Part of a small language model's weights: width 256, rotary positions.
Each number is 128 + 32 x the weight over its row's rms, rounded and kept within 0 to 255. Layers, rows and columns count from 0. Numbers have three digits each. The size before them is the row's rms in percent of the matrix's.

# layer 6 attention query, 512x256, rms 0.095, rows 21-42,149-170,277-298,405-426, columns 128-255
098:171112124109105116123136157159143132122128114161193143110154137059172138155131107111151118088156100145107057132151105178104153221122164071092133173157103056101150127102189166142132138116136094149133156123070161116167152085151170096196113177129113197175169065142136136175101130129190186185167128148143140125139132118122130153091114164116093058119145121133109128115130097156177076161097
103:147108153130167079108100118157120101071108087118126162085133147080194098127142147159049113160122094109134114110220138083139102096120126094105202096165118119095147125103120109076108120140132141168105112173134134167153121176133131133127178146144153167171104127165151203163160168133152117129141180109169129146109114126105149128144134143085085088123078092094108141091099159161175180125064
110:100172115112112091120124166151150155106128101071139104102121128093109097153100116115161212123090117126194120138112149051119118167108124113147174075098118126117165121180095110127124137151098169174117192092069149123106115122132118106076134118159107156088114100194077124096182236121095098124112080134129115111073160069128146120147134102069095162134103188117144163157151168094146113184097
110:162089195112119168129106103129071126147068105106176121111105102120159127121090147078153098216123187122120177155117160133152115148081130123125175112062128136123156111167066046082104128131089116134064135139132101097141105141151101087124116155115099147156160125141163127135149133111124153112068187149112167165089170154091168107164130160160127173136158163156111155086128131034145137153133
102:104143124106161115111130139102176135106129099145089103107137133124181065088165100194066099164109187116109138097142105142084109184131158126170103132130186075126183096121176211170120168186113132135049124095211078143081121055162097100101082157106122124144155112146074178144134108110151088190119152139132148124117103143137108187089149154099074130110117139125136188138119129142136104094124
110:068095136119169191079111137113116152126104185115137126148132066098178135099079077194153170125151103099104153105088155071127141095178137181182106095083088146119100157118096115113129172124168123153089128130176119164073063170109099127139086115120073118162110168082145109101103153096151138166097129120165090191116150121110154082118100141227105067092132130140076158123080133116144121151079
099:137129148151146018156153169130134126114150170135134146065081100157096111151168154184115113098100173129174135144151129117155093157148120119088145134125154115150138096149143137083181135101124130120210113143086123138191113132134115109145143071123175183095114156083114144107176181101197148168154094129100159140153117160105112107116139076100093108099143212140126144159168153061095131103152
113:111161191108109114128162135150101083144118145162152096149135100066117148112141101133136172115178111126184153105112078127098110139080135082208174111202210096146125102056110170122145127127130131153153137100129121077089042069092134092114095108123164129118115147109151182070124192125103079094101112169137112111141100151155156109135180087175124132088104175084183124174100166194076073095169
112:158132119161144134113077144142143162169141105141099131093149140155102090130159118126129135082155140115118124152148156120124135119164145075142082141117111078091154121115116137213118139069085172091095137159138144173123186096130240164095149127145106179157163103161132113125086145175085082162076079076141088118124155098084079162099108135090116123144100093186090134150108152151095096163139
114:063114110096123106122135080137127161081086098147158100134204145104116142102136074110134117068159078102123094085074163137120112157079126095153118175101087130139137178099123150160166158154147191067115097159116164075129166090189097078092144165208117160145104128140175072075114131138165099150164129103089144110174116056101155149163125116124092110072134144113139133114109115141160126099072
109:105034185139080136141120123192147135082115141156098129105101129154117095159030179079122146143138169152188091120119110163153120100121093157148112134144126139122063126130154141105090080128103146079114133102171141106100197141103140151135192154175089108080108125145093076153060094146101139132142078108157137149095131095194213109156146146150177148122109156146133127142139125190120129176111
099:145100162130090160126149074126191127114123067146159134122173120119107125124130107149152083141141128153156068192150227132145155215146118090088135138095154155168105113112129171121183152111146093151131158161102125101159130173091130156152109165115184097167106126110066171184092125155172083116136108129169091129130188049096098104147077098136121077117123198184120101144154127123148129063108
110:103153159105087082117150117027158058102097149114190145093131128164108107037080141112136153134124135160101162084162111126163100127118213087169140087140151175150105104147177113122139179157150139152181137048085115101110143129117202105165106172194107118107114128121142156138156084166131077124178141098109180105102144151133130120128123093147145078097111142106185102178178130141127112111088
112:160151121118044131138178209139109159097144087103102214138157141131149149086110224129134184062144096121129091108156114136135155086147125084141144114183088111126073156108168166079112130063168099125103126089115141104077126168160186118145120053148101129142117146121169145133171106127201212103175178104082129126088103135110162132136096186127115103136104185131139147092120119087075078082094
109:120135146107150160144126140145180061169133170088148144132087149156121111126123153106167090131115128086113133158165093204181109117136075091103108173124131151094107129095162110079122078119157185124167158136168142163157140074131140095182098124155204165124144130100149095104122104165087120095129122129145103126111136095120128128093132121136162118095098149136142125112119132081125127101166
109:140089144154144072144165159091062149159086088151164125105104165111100154122143093102128089110151110133135129166109095132109112102087101163096210112206114072170137206134122168168108135149128140122145135143126158125172114092102153153074126115099132112096104122127146134089092125134195123131104147193152094128188135145159160164115139116151164078151181110170121127159049159132114118155141
110:090118141124115109074160139165142117081103153058081103134109144151119184104164181150071166126128071142213175101124173105154197087129147140175144118126138114062116125139181180056088128134159171150127179157163143193144110152098069149141137069162165153132118142148128165142056159120104176097115168121170146166165127147118121157173165137125121100203130140108104160079171084166125141143153
110:129186053132159127096130135129128128097120136197078148114120130182105179100200114106126134165129162119114124121180075145146176104157134156095144160141111120212146171143139146159128105155167068105121148108114106162086114092088083149119140104100157156144149148086064047126108128161105156178097141178142121141169106162118176180114068152113119131119076200095097139147109086176135197139162
111:151144080110136080173111114180137078132174151115141105130105119085110174158223150102104139115107105152136130179127136162167163121112131177077167074108133131117163126091113148068120106157135130134065175093183173141084122098115151167162129129193180092162176181139097102154121176114114161150177104100133151155112074087067131146179130086112143103160096116058122141156156096159126139112088
109:143123169080119099102108178043092082150113142084148109144149120148096083121156133175090120100123139068048220150145091126143120120132213108111187178197177104045154149158149174113162111090155152103075150153090124125056160123081114093121118114094196169142126096176134172131156099114162132167104173136124132096152104160137141149198189120179137150147100068188119134103129106162121118127105
109:164161136120174149179087174136089117139155046123127163087137127142145075112097083147130174140135137140128130142129115117147103066135121142133120116119082227186079114092089162144075149152124096142106120101175155117123123087150167124087145096116206097197137138150190131155121147104096091137151115127095164108076083127120147089146059103124125109155107151099102172167132166097073196121144
116:186157149119093090121097102118170139108082102086207137139158149149125115106150105111182104126171135160124147174137075144096107125197109109134189160126137077092127181087154120150160146154191177097179143059093122144150087177094076142118150150129152178163104141168107170115110144131125163104198106112152063121105115096131156063155122123132142188117132097115098082142086126095100097114174
081:109084161127180145085198104074108133166139128154144146092117113162129104085154135168113110115145123094141110162164174160187077125095090130152124126152132129153085125143123166123129162133156117129114104115165149132114132153126122195120087126082103123099107140184131160110167104190093130109123163178111072129174134189179107083136111170095133066171114154136122156112140147110115106157060
089:100181171122128190114093114069138144152139141161127184162125125121144108065145121132089119176161074161124161111154110173128113062163109147066174107113144098197148136143078153147120159154122173167117105105106131125148139094115048154113120203146153090040146086107074121140125072064195155098123156129146128112164129156203141144117138089092183131176162138115105138136130094136166157180137
091:140175073122109131124141174109079178102107115117119138168162073143101148113177141127134123116174125165102173110146099155076153134155131130115126063167145131116159131085105063111156116106140165099098217133137127041096086084129086133113105158190127066124118178121107123123110122090103103158151076108142152165077123162139129125096077177123127165069115109164141109173140109147146130112098
081:127060163160125123133082085105162138110114121125053160152128083095135163174177107092104138061171117097118131093192126115103118116188151153115105131132174174145094111047099167119127151080114107148193138146110167085089151071093098131095092138148122123128201102077163084077072093141143077092112139102155091094148160147170194104165109098107126122136129095156121101123157107144121098192139
083:110153098090090100132139084123100106136128089061186132079196181188105161112144156076081168089175126103121140139074208191091207086152146066122165154146122135095175073235147081111145111118162095164138117146094079109173117129143122125155098107130166129185137104097086099144143115077096120169093124112130101145089146134146099169156123117110153143114099169143112158158124137174146139134100
091:142101172113167148136164144131127131152110126106109168238133106116130158092150097117142096133127166174082089119159077081142116123117134105180052161108125072115145121121166129126119109094132067129147128128153172090139184140176108176154054148107125091115132170171123132188148097157082199129112152129128204140085071097130169139073132093135091130073141057132147087146150040105113112089135
092:121104164130120228130065170142110105111143117130130125071104103130116139146105122190119093124128128134110166137117131127106122128153128124172151109162109134094123166142101076140141133122134131083144187144151098148127060155113157098108107132112092100094136135126108060119075155116147105128113210118112200139083110146100172144180171091134113115104100133114103143151083088158074131083085
091:156095116110120159144132104142166167119203128154119127196114113118107094169104132095093117103168130093092154147245154161148117134116097130131133105117152109116102140155178092086111103056136085163134135062154127099154169084130217143197127116129118179148099099182101110116130175069143130040119160147207151194138075157086151140131146112121126154123136056105069057048132109135135126106125
086:131138188140098180085137161156122167079123122125119146221076107101134138108123103148147153096093109117166110138130232140121071080124133130157169104100148157163125147092196112181153133126095144081108095137131102095139135134124158105171115103197109116122149090147185112145145122128148091132132130165165140110068123144124117111132051128066151106120084167107063121108176132148127079154116
082:176116150166154163114151122151134201169098099088121060128120156127172080111154136137184130102093146132121056097135102102138113132179092151086095093165111213146070145197079077160148140107107164122089121121183066135118155135121119120167121151137119121168131091171143181068101159126173110143129142145120134135128130127115163090091134142151071178145164144100098175124121119193113067103118
096:088142104098161101138102155176107159155126116099147136139167106152161070199095141112173161149140110146104144123074099148145079160069096169122137162126142140174112047136137144169175156094155146153158090116104083129126100112134125068094124079119121074106140136092197084097079103144146124144140084110195106137091131114180098117103144120136091132106110151169170120125138119131086080166130
089:176131160181078160143105139075135101117196110098117137090155119095160123166197146106171141090098114098115138105145071108143128076158113176143071094147151160078093159145111149107150102145115091153165173143127136137079069122075123074127202099087211118107112102122194133167161179120215147108178136069177111187155095120138116127137137101200102072107097107152103115108118125141113123127112
088:140123106126177079111100104126063131181152126105151157111147125060112129121084123165148080119093109129138102124175122107150104135183160146127105100149146145152118083145150177157130129118101074159136163148126072131102143140120131125181114146113120139068160113115188141153082142104176060145083065129159094109116153108143150162099101145149118064047116116151098146165058081078195117088121
092:114085162149105164100133109089113133152125132137150152144134144131083122132117062172090090124181124174128122089118135133079115129057098105133058153144096110103205124080110170125168106126067084195147174174117232126164156117092095157144157123104141133145094100114113111129147101107121109097082172116085176114117155046124119123103172125120120121146064148158106118127143079111179100167107
088:092153069110166145146093085090041094144131184188092136078143101148159172108078125179126097113140137170167141098127128128187123198106121110131097098142091142131102108092117149123119178107154131136120170134153149107151155155144091121126026123155168064056107153108151104090150086153103148104124172108097147162135185163220096105108135145100177119151192103162144191161126156133147173114162
092:131164169078084164094211132146133070103109084165106115133141138147134128144177130121130120160113107144117158220093116126110148132117188145116091130099144124128121083132146145128132119132088197188121158140130117155083127130082175108222178124096149159159158117096124090054128091104101052138118142125116074070097068141135111186151069127128096117164181146140100053146153130179139134165113
087:167140096116151141108151097116130102174123119145114139132094100082100119108134092095153099145089130133151124157126127166130097143055152148103116162149064109150158168109102200098206147110172108184177127172129095121144160133168174178177101117093137158078154136125096116111116156143133105189096099138096086146136176124145136137101156176058098138137089117129131137110142139156104140153112
094:124133174140090182131072150175101104139102139122069095173161122133134093123182172107097149092176146100123139117155167170130187080152129183130168117207178091083104127068153115093147123169090092107144074147152105132135114143097119175134146092129125196148130152151166119165120139075106118118194161111075182158071193081140158091165105167165106125163161167155123174129181141091146071109179
087:152104119099139212120176153137088101135098104135231133108126081157095152208109122111110080154146189104121164147142125107117082121114106200116145148195096133176092154108123101136163145133118117134138126101172101105157103172134084163140094140115140149129151145128162163157111113100152118145079143149127121110096103121085193115137112132109096079144161047183211069152084057078122060161091
103:109163136192126164180111145118156075100100103124133176148130123102078107106121101134116171082115153076161147124212148099169111140120106075068102082141121103076077100073101105088114131081127083213113167174168118156154143137089132074153133106177070118106097128123107185117084149179097168061106113155093137118089097127117086158110124134087161083116124113127112065140164123084114167114158
084:138152093113073126060143168117115141123117115072139156079150136166067139049158083122130130125084165172137198083128170146120134145132132156152092098147129108119157105126113148113135100113126070167166113112117129182146102152143180054126099156132135141121169112068168140119091117107097149157070136179100111143140131158099070128128096138146141155084132043163088088189136167116113159109139
087:090141096149146111146143171123147151183140164169106181152107084152087122191136152141159119131135150189157158124164121169072084145171138172092180112169119146104089128131149127111157097172065122117119177114116188113095086156104090157097112108128111124128102150224143096172137140118119143107204107095131184132127138140106138096115132109174110074174136150132175174112111085141161149083121
107:108174102115127136073118153084125133138122131120133133094150107119114121178110124073153056118150124180098127213084124113174144149133076133101169125168138099190143048133143136069116155096116130106179127159070129141193166178140225107141138073154160045144149149121063113081141135105196113117141095100168115127150115088125124175092110169081122120180112119072091100148119097118129174127169
111:148139157114097176121137151105111155116077073161101110122131188099183175093135083157127203121140179199069098123134111122092100100127125135151122173090136067149173159152118110108090139182173093106118165140144118159107117151115122151093118126135042181162146126120087199082126137156189208163170146088118130142129149114071095165139120074130119073116115148177134134142132135155095195076081
097:150133185132135117088111185193128101162115132135129174143165125173106161110160072127128158120123097089152099154101068186187198141153152126139088124122103116126042113138135124130085147145177146084147045114178142157118174187190190103141158104163130109112152148147192160197109100093199127127147121157129173148122095092149095137135118141074081095168120112088085115147150118118123169117139
094:106100177143116125120109123152151142136177081145093084125114106130155155138091117137128141145180130105150169099125076151160123106081099128164203063069171124155137140117096160136085074105128144144132142072134158194156051108072123124119160105075090141146149140130081141095113079119090125172192135179120119083078182102121108136160086118135104120106168156134210155124136157080129219139207
096:111127122071102140121229168125179120101114086117134124154137152200129164072133142147126095142114124082147147091133106160147115130118162137166155094095135105131115167103140129172093106119164111133086100121167110191082075147159177132147145152106103157154081151097117137060091096135118105135149151141149120138125145124153069113129117140084159164149125116163167168158051187108080124127104
101:146142150096101127124081171169124101105124099116084177141184183062135120146150121126094111080161088110105066122148136119127138151113097149097098084090146125100067130115037160160079167079135133156072148130110167138105106157192120114124160130152156166128150098111169100135167069165136098200152177201154136148156173075134085150182054113154144127157138142119132111152168132051070191104113
091:105173089120094122064203112159112196168169142117113078114097126120167145158070130127107136072157127084145070123122102177120115083088149123099094150167106111096121169141112134135142112104116123195155128120173096078111159147139147161102144106119142157132168154128162128116129164132121108176126137140140169087121147127113137100099125105174090142176138129178135128155141171142078110188087
105:155070166129120104173180100091125056135088184155152164147093124174133101147135100091073105150166148153075148107134089168161130158065152133116113137064069097103169128201109133102044116184105126148067187145194150091165166117089170148160118103106115180120100090127135090119086143129132143094080113097116129116168102131134102122163177118122078182080151180153125114162154137135137062132201
094:106145135139140089121134136103166150175169127225161156102152120145052169116129165116179168143124183081128170163123092149079134126070149151100129153130187202143142144136156116082151119132093131132148145075054117123131120140139113156165095116158113132123110145097164140110135188076118104156115141137147190128191133129153142088114078084138114169214095132144159151125107102038095108120110
089:096088095162133212169136134134060142077119127156124168125115123132108097097157114112123132118137119169134169122178173112168122107078193123083128185157103120138163104123088177146126088190149093130160124153138125120160163130126144103178119121142110113114098134208154092167075068118140148120128164138080137095130136131108102132099101127141117123159087156132065092123138133106107093155171
100:101127070140084129133172120122143095079181106170137079124141111115112112082108182108160161064121138149147173105136133111133097110104149154091154171130164142147123149161061152181143128118086157184154169135072086113154125157070136135100097169159073147158122090143116160096130134136165037228191142098083101128144160134096158073127139142167157161111086060133158135131108111107124137104120
105:184093126122140136135106113166126159082114153121176119063130141142120118178180153095113126077166047147083088097075167098152156143118103121099142159167065085135062128114164198114113118107111134090125141174117081086093157083121159116146153148139109114122137107124161102163146099109137063110161106072162119125067135154125095174119136160101155117068094163124083121097180110111088120109128
095:090160139141116203152069074139134094112198119168094162140119152197141140148044137124181094077114140075132180145093110118118163176132182100150179107097159160114133141183145135150108127128128130096159155134174067098086113090127068157057168154088122153125103103165137104154130152128197145117130160137092108147076130095155166112161146073136149108154113120151162174121126128127156092166078
092:135116116131113126144112122160107179094108161169112170087176089096058064208110137112081105117139133123097170126094109158121131113074122082065095149106070084147116133124116107120077113121095140081162098112144110091131141138089166169121121129144182161098144096144152100107200148133134103145187110122176105076153094100170177132153119213075136147162065138131104140078168139123149087119168
095:104090104105138093103131142067096069145138129137153173117127125155035149163111158118107126083057141123096139126099136124062107142144134173118074107135131150145048180135047159138110170076125167146116106166113149103147157104094177181138139124124146133143143136157119094064152130111129107151148090146161120145148174034136109096129128114094152114150152126130083085101150193142079087155093
087:144175177140171162154130112075106134123163166150184113190140111084148142146131193112174090115123127093113128089128086124146100170129181171113140139116120109167155082119103099135102107088159153132077068108171185151150121088084109066151196181144131162094076138107160158110179066175107178151063143151140115130088095136118062126159070126107123066128155146147093123114159109129179132128143
094:129070098130110157092164128133098128144143121161149077113075123133154118113178121167115045150105115103099128063112090159102162107108148106190145140060173119156157131167109125124147176172126143115126111115104171143199110160148104132175144111128136179133122168144123108082037109098109132197092126094189159176122171163142135125105197133141141154125134164142172152193130139129133082112118
096:115101099163125120065154108174044144174147118087083158117147133058109132150113172140115133105126154185140043199175142142122122087150151114095105063169113109179117127166146091071106134089074082194134159105134189151101150156096149185135108076135154148152153161105228120092122119105192115145144140132086119081109203124116179177121072156113145111145098108177122064097141144152105155150107
097:180133120102098115143126104070108110105192151184049097150169094156105091134126104107130050103151136103122073142122119170108182146124170134157126112129126131103138178141135084106112150165128090153195087152130181086155141163135105168080113138171153129167157141099164176143101081131069126160078151173114133187093108149148121089157120106119110117111070124135121143129189084171147131060129
107:171089142143114153136140113086177133102194085151166054141068118140179159141128102171170113145136130135134131129118107168169107095081055090135113077090166116131105102140120157098113111091139132124135160152122103096140161087117136137086155097123155096109111104107092087095127096147056100108158128117219081159115088105154113094112102160101148105098146095103185190112128152137128098161133
096:108172124088140126151142180173170156059098172121153137114120107066101128163102120143089116195114121101161151123180105141124099091150110081145117092104106104107139158140167047185140134136103081152152182123111128085147150175110083120105065137164123074131119130110136120112075101126158131178131157205094156172077137109145105140091160127113126166146106147148124165216118123176150127093085
093:130093134140181128166149127163130131112092154156145121136111128085150129169188175093083135139147061113148137149142130129130125128154083122145159086123122117095158133158142124193117093112134116076191134103123183142185161184092177115154189161156134213147168057179148124150174157079151169208124114126155136140162210123087155100115141199152133113104149136110112069138144116154121103102108
103:135069110148062198087177147098144142174159174149123117138141138141122115133120103147163139133104058128102112110131159061157133115134165081153161109111109122168125154081106101098210107126113119060064164173125143116125084126114155155152155160121140179146091140126108098159155115113062070118131132091112135119055148136076110186116099164163092035084115154155151104155083073129086066094190
111:148138143143110151115108111117145102178126109111121133139124162207149108095129116098127160097099135190138061115108136126071170160191141111079177092134136149128126139119149135128110142181177096106142161152122144131100106140116087150152164089118095088111084191094137129161085069151166115167114150160173098129189110134086098182193169160129105119148137075080051139111124138099186171181108
105:151176124161110073159161153051106131103069115145149117132141101106128135096139125119191124155161125124148181136135135190128125167073127120088120133104103149153144128189071164127139127168119103128132100171106118112109096118184124077104175137151111116090179178116097084137123126141145125140156077170164134127142091123116133060145120137077169110121094113100118161125131087080063119118131
105:118122102132158066132116092083097117123111120120108104132153109127151139092081151143184139125139176098110192123150094135151101120125124115118089147079147054065163097122137150164126093163133169148169151162137141109077128095121116162121087171117088089032070118121171169074125067112106129044147165167174137091068128116058141120148152141136110173096159127136183099186180126144124093166097
101:132123113043135155134142154132128103119084083174141094075176133139090107153097113115116174133163154125123126144130086176122170130112125057126100136086110161153225150138110108109100122134109022125125139117124089145147142185135154126126154161127152150160093146086092138092174131147123135107115142072138161064142107126114078114120109149082138114203070136129105131113192137134136173115098
105:152099116144128154112156124086095126140136105136114143124117140052142180088077117162144045076149157061083119111090099128150146118071158124137157073116122085193139117136123124141101156130089137141170123092183123121162132167129096117068121137118114149055149132071135111127169099114129149159138092107073115086078063105119180097106091105135089108158145135128113047142077137111120061156138
111:113133149113145128137147140170122128185189173153083173148138144127120140086106063159141121110096189161152135163124134086131142099196105175137170113129155154075162106138142157129150115167140075119160108143140151154169140167107116129184167156149160117122162177147088173192131149140123121175150056114121144129136089131076123118190103078066148185156179129162118148157091144088156140112153
110:150082147160126131129114176140125118121115127161147150145103149138119130145114071100138178076115121159155156131063131125092167153157101199143111141139120130145077157079152157158106122124099165115161200148115143140139179094101105118149123133133188116115101143163168099138157112092149135065078137130092070152134091109082082178146108188123217060104163170183114140143136142133124131150097
101:094184088123091134138166113078082152165086177146105151111112132072124131200196100152072160188219179111168169106109134071081088113128125109163121068132140137109178042106100167135112107135123183137162131100105138157186147182141155110133090126129176055137166143086047087086096134085148089158102172169107131115141143146118144093080121092120100148178154120120112154115100166169162154159172
103:086111125140126124122131156071164180121048106096099095145161158135140120048117132153118182112102144174086119109144109155128165101121197157121109189111130089111155196120159122186096100144157101111117139096047145080141084153099109155082089111106110099121154166121124165112121094166127168111230148141129109113132118158153156106098080107133167160118142166133183153172156174152194097113094
100:115099182117164098090128071081116115094119133139127114160115099121138118104149156201050188203135155104181170166132054118117150199124146081090139063061157162111155068132097170121126137088135161164164119137156106137065085093132146096103069169137082172079206102101140124123140150143123103146164135144149141102122161152118115176137082162086136167081154174143162105128203129086101100134090
107:122134126176141141091152158120131058179122124132166095135118119109123171109137146166123123088072053164074117091055120048142055151124121054166119095131080097143116123174115137115081135141077075146104094156113122127108160105170174079166152124143189090088123138176118119152151188130090118088155139080128141163166100111144089151124145183117119106114097160136128142156174151126077065195176
107:102112129110121140141171150146155109113090127132182147135101120099143133132118080161125138165106142131115146089186090176168175083108171072215088111226174170128182171068136132144099112152130091113188189097103130168139106182120158188099055132142137160121127107121084133110141080136138119157116101136073164114112119130136153170160173109134104178057107118150122099126099162117135145105075
112:133108143119169144156116140125103172101006156092096159152120129167134138136142096118105119127119151089112099168151133058113180132149126082139128072110125128121120116166125089134139136101140106183057184147169167077121151085142197130125136100130159090057150114094092098121197157132135111154105104092152161079066132072066144150114103160164140083122109083163108088120125153087079097101111
106:115141152127124126104100134142139123146123075071035137132144143158096150119058142097190141065155098152128168129115171089128133149077177144117109087072117096171163121142183108051108114112146097178039151167093182111173108118078160117101137149116105128138115143141200128181193110133132128139129145120105164126101136147161089102120089109126183100114140144138114131126118108095148157123183
099:113169155089145161140101167140138080105129140129111138081109080142140124141130167112145105175181094103185178122077107161155104149137186087078111093113188170114143145151121094116138093174160137106118119129153131116150161132135192139107122112143124163170130113117109163087139095083100143180171165063097153169131131098172114096161130048128082207129128112142161124168142106101057116101075
107:160135098144164111125095221138171103147124077089110134083145141118110031118136111114153146121173151143114133139115123181166111127140121165163209132124144080112161060185152121196131098149127141055160097108097150181112146129087101119138125086122159076106086121156106155136028133184086095204118065139147138131167101145163137164146105114193079174120124125173174174155123138144180108093160
106:152194123150106171184153138201126101114107114112080120122148115108093130100115120083141127164095142178122108123138190123108133121170079182151152111154081119151118084084082193155078075084129202132099189107128162141162105159126116098128172134182137105122152139093127117110161135097136055084081166118186139125132173098068129150134150173116158159129076098101133120083173173167177125106144
110:083094147107152132119154146097093151104093152120176184170121082143159159142084113107101177144144129124166124123157150088114152135127072133127115134130121169144087089143133174090136104155132118127109111130211145104125143121147178099172091152076139124112088132162060085130086115130130114226087200139149099128174151156132145117097130138108119083077151116155143122118115161189143135124113
100:108139089076173117138135090098144162137128092134118141099072140131134109221086152116123136154147097130113192157112090145145190118141155140140101061166111164067161119112102090059106125130078083165164141134119191156058120122152138141062134131195180084149088182113103130091079128135114112129087068117142179133098115163137180114079111140149102095185106143130149131137171153146173141113155
110:155146185157194170082078123104121126137113191098102104116155190106178108128133159097103134141124114110133137136150144123115076127152130109118126113106139131119192123137155172133156129107132135138132127118065115141154130154114115120146091082127116138108111130086185135176123106135131114061107175128070111105171179148114084134077135153172093159108175097085194121068125149202179170119180
098:184156103146142099100096176130172152157134116155103167138156120106075171123143133174134175135111145141126070143137142122106123156175104137134101182139139063111174127125149112108097127149151134215142160122145084059061177160132161111077120116144146097112137145141110118139168133084094139163092067087139113051177176128068128088055132126106176169201080105091095108097131131147166109126110
# layer 6 attention key, 128x256, rms 0.0907, rows 21-41, columns 128-255
092:116117108122124119184195093069119079023095187156105157145131174158204081121132200108144099118108170135145118124153157110154121100124073159114098125127148169126121124126144162096148079097110087126135156140091190021043068092152114112137082142070124133148114139078137161154187132078129186093153133135110142128157100138135150099143127167116136151146103047155103101104107118160098144065060
093:117145122171125134165105120169118133145135220178116119107140103173106113106186112160072099095141175126126100126135192118105136125144131141127101206148096151134145125102153138116089115175120185094054166178137123175147135167106198150146117135073119117137000181146125124137099118165153092125170082147097127124129103202137179121129120105145074126080174129205134152141127103146086079118108
101:094126111125130040108108116138132117119147111125180127147092112141100084157147130116114134131105150120046125128187087123099130202131182100176163128162178059085131191138078173119138110113126143094126085135117129152144110165123166191093207159085174089145150125115136186078132132139111174120140197135120180167182108053101124128142127138146129108147110109146115107085057104043157108150176
104:157077157154135147139110113144104137104097119148131147152163142134159094161086148144066179097128116112060135171060123066146035127166135143104132125105055168111104096188105123134099135092084125112091119121112141167103112136103176133065151122120172057129099129111111109154136147093113114142131084144113119164117090087161153139149149130125083094100118106101139132047131107177106080144122
099:104138150179133092144079154186096106070149096126133123148163210053090114044094132074106147160106103154162110173165154072118102145034095153136113115118169089125066108146141167152079119062125177098105145075153113135089112127138086164125179114057094133104137122158116161101152135165157128125156102125171159217142143177104140133163111086170121104134155161190122134121077124130116072154130
099:106048183126142164116115090168130093071102176165194185051098084143109113167097131096122154136160122070123150120170050163123110149104116144114168175151072077119140139144165155144061158152121174091137120113120083184121116126135080135156133134171156123117130092090131066087098087131128107053058130213090104156147204130102135122093134131113104179107131126135126143120190143099158118133094
097:102173185129145185128121128141181161135113142120110112075133132067144103130091085156161160120131105124129093157129108107139133095167121115140166082155131154121130074047136105113231151097097145160106113143204155113127134086185118136086161151095142124215130117104195073147128131133094142120079152101106038123191136110152166160149095157199118065107134068042136140104094127131115143194143
099:155133162153136112106133140097176138113102138138094065165095053163108133192098065087130127110118177134084123153129146139097066125067103073182113126140143074150098160122140157141196152127155092088174098124129132148109111171162078122147132137136164107104137145116153126059109123086102141147161144111140149131100144158115074143104115066159133105145141067103161140141047175114134146130077
093:129134098073145102150077148152122080127027134202135076098118063117159120118145143175088132143109141136094142089167140192123119110197080131116084154138085138159082096117141160123079088107127114190158157118142146109097104142114121170124116104125169136186088141120190157095122122161151145038115073151124198146147159146082126164106151149082116071130155145090179102155129123139160175116112
106:086222114149113155153104147117168111199138164101154118083107106109165187074164113104157121166168136109101153104169141065107122165084085110173115129133141107150136126152161099176117088128118157134172106159133144165168131146142089090124096131101157137164143133101140121155153090119111112163134147127115107168180153104088084187099062149120117095078089159141091178150136106166124170149119
095:150145120089135211168128126139153101080108070131156107116130145106148123173112166133176095157119126095108190144124084107086140123089159094101093167137083133099149158068081150193099132113091110167087135139106118109113165139125187208106103110147107150153130140149118069173124169107111234153104191171081141125173075114175132118147135124113133071070146135129118115168147115142129178095151
102:073178142166133219111093155167114108135131133063185153153210196139141165135164157107131140153143169074097150089084147134114110059138091131076106166086125136100188134098151133118144116084118090099105092159145120178205164122116110105095085154099142115169115176159086146107102069152085110148162164150087095091120077100159138134095089125179187153133188123161162106165089143143173158138138
102:113125136102148142114158103102110152128136160125120124088071117207094188187166134130113142090151109088117051096100129132100144169091120101121103164072089115160154181081183139139120183155080144108105167131099102147123120111113113138140090085118111101131130096112109142165114075091147231085187163172153122125103099101090083114116135105112105161147185120092136155149084127133135182160105
100:123149131143108125159127130129168102155082106147112096113156103102144117182136129144107062143124138121122101155185132161089167133110184107148115141105084152085162140168128130155147135114142079111109148124127145112074149099063146109075155090190144088130174105108167137138094091077148116171147161134169108168152072193186155084112097082156093139121095079148153136163103074178088094151108
099:100072148158116163069079161125120115087152119114152155104123118111132146120111141208099112105139106112142087085139123138141174137096176099122086169158110125147164102152127068081101150101147101078146098149142103072083141178158131112141123081131095122172095097119151127130175170085108140176179101110104082098128141122144080107103117141161151094164057098175113152145120141091074133134129
105:106097143183116116133121163126128101057106115163140142073118152171142165153073104143085174074140157145069101082144153126099125168151129139085157135140140117121137169104107164085144112094092137127156130178129077153172115120148078116092129132151049131086097111089082119125099070140139166233157160106110110140137101084138037136094121165134186108080133104132062141064116196127115128090110
099:083158128111124140092129129151153100147097160151125165149134121150116126097112146144069152139130077138174137135099097167198143169110120170113140121157106117133080137124154099127034161181142097134144166121149180171114116137150165121142081210120143123132095109090083139113152126090139141124081151090159105060120083189120150142076086143175176089142132125142133183206090146121124132062151
102:094128112052128143085094133150146161097177133175168105175117120102147116125143159120188123142097047077136084127123080187142132117144103076154088076140140140085147163124112112123123127155177121093046111128142130133106154068155133081073101129106158161094098099106106058103141160114136093171134098140144119127120069163125161075130084092102146145119190186099091119178139193060140086104067
103:113210134170161112077134075122090161114125069125179115114117068119123157166135110255184154074144137113153101110165140130176134151138159119139156109136099168112119147163148165152054109162130119108136180201133190100153115170039128139125122091088106144159152107138139146112087116110139175150133131133121133141086132101108178111131118099132150157131147074144112083098081110107161147082172
110:137123116128084149151128096163135118107054151145062135144153153166173094167088140090086154127108141132134213148143136116130087143163112138121157162118087106127106143152155162103158070162143167121101137119103123153091160075151115099176158112092114190096136127138095140080192164155146174094151195088187038143079105194172113101113098151142124100116148192128119078119116105146113122086109
099:118071096166185124150153085134136136144129187104168112182140081162168111081082164128174123158031109107084137138158160146097103128119125110116104136085180162108143147023103136178165143202127146145111148164148112150102136106158104163164196118138150164118132153124100109132118125097021135074110127079098129147154112118119100143130169144140148122080092163122138050117169121072110119170197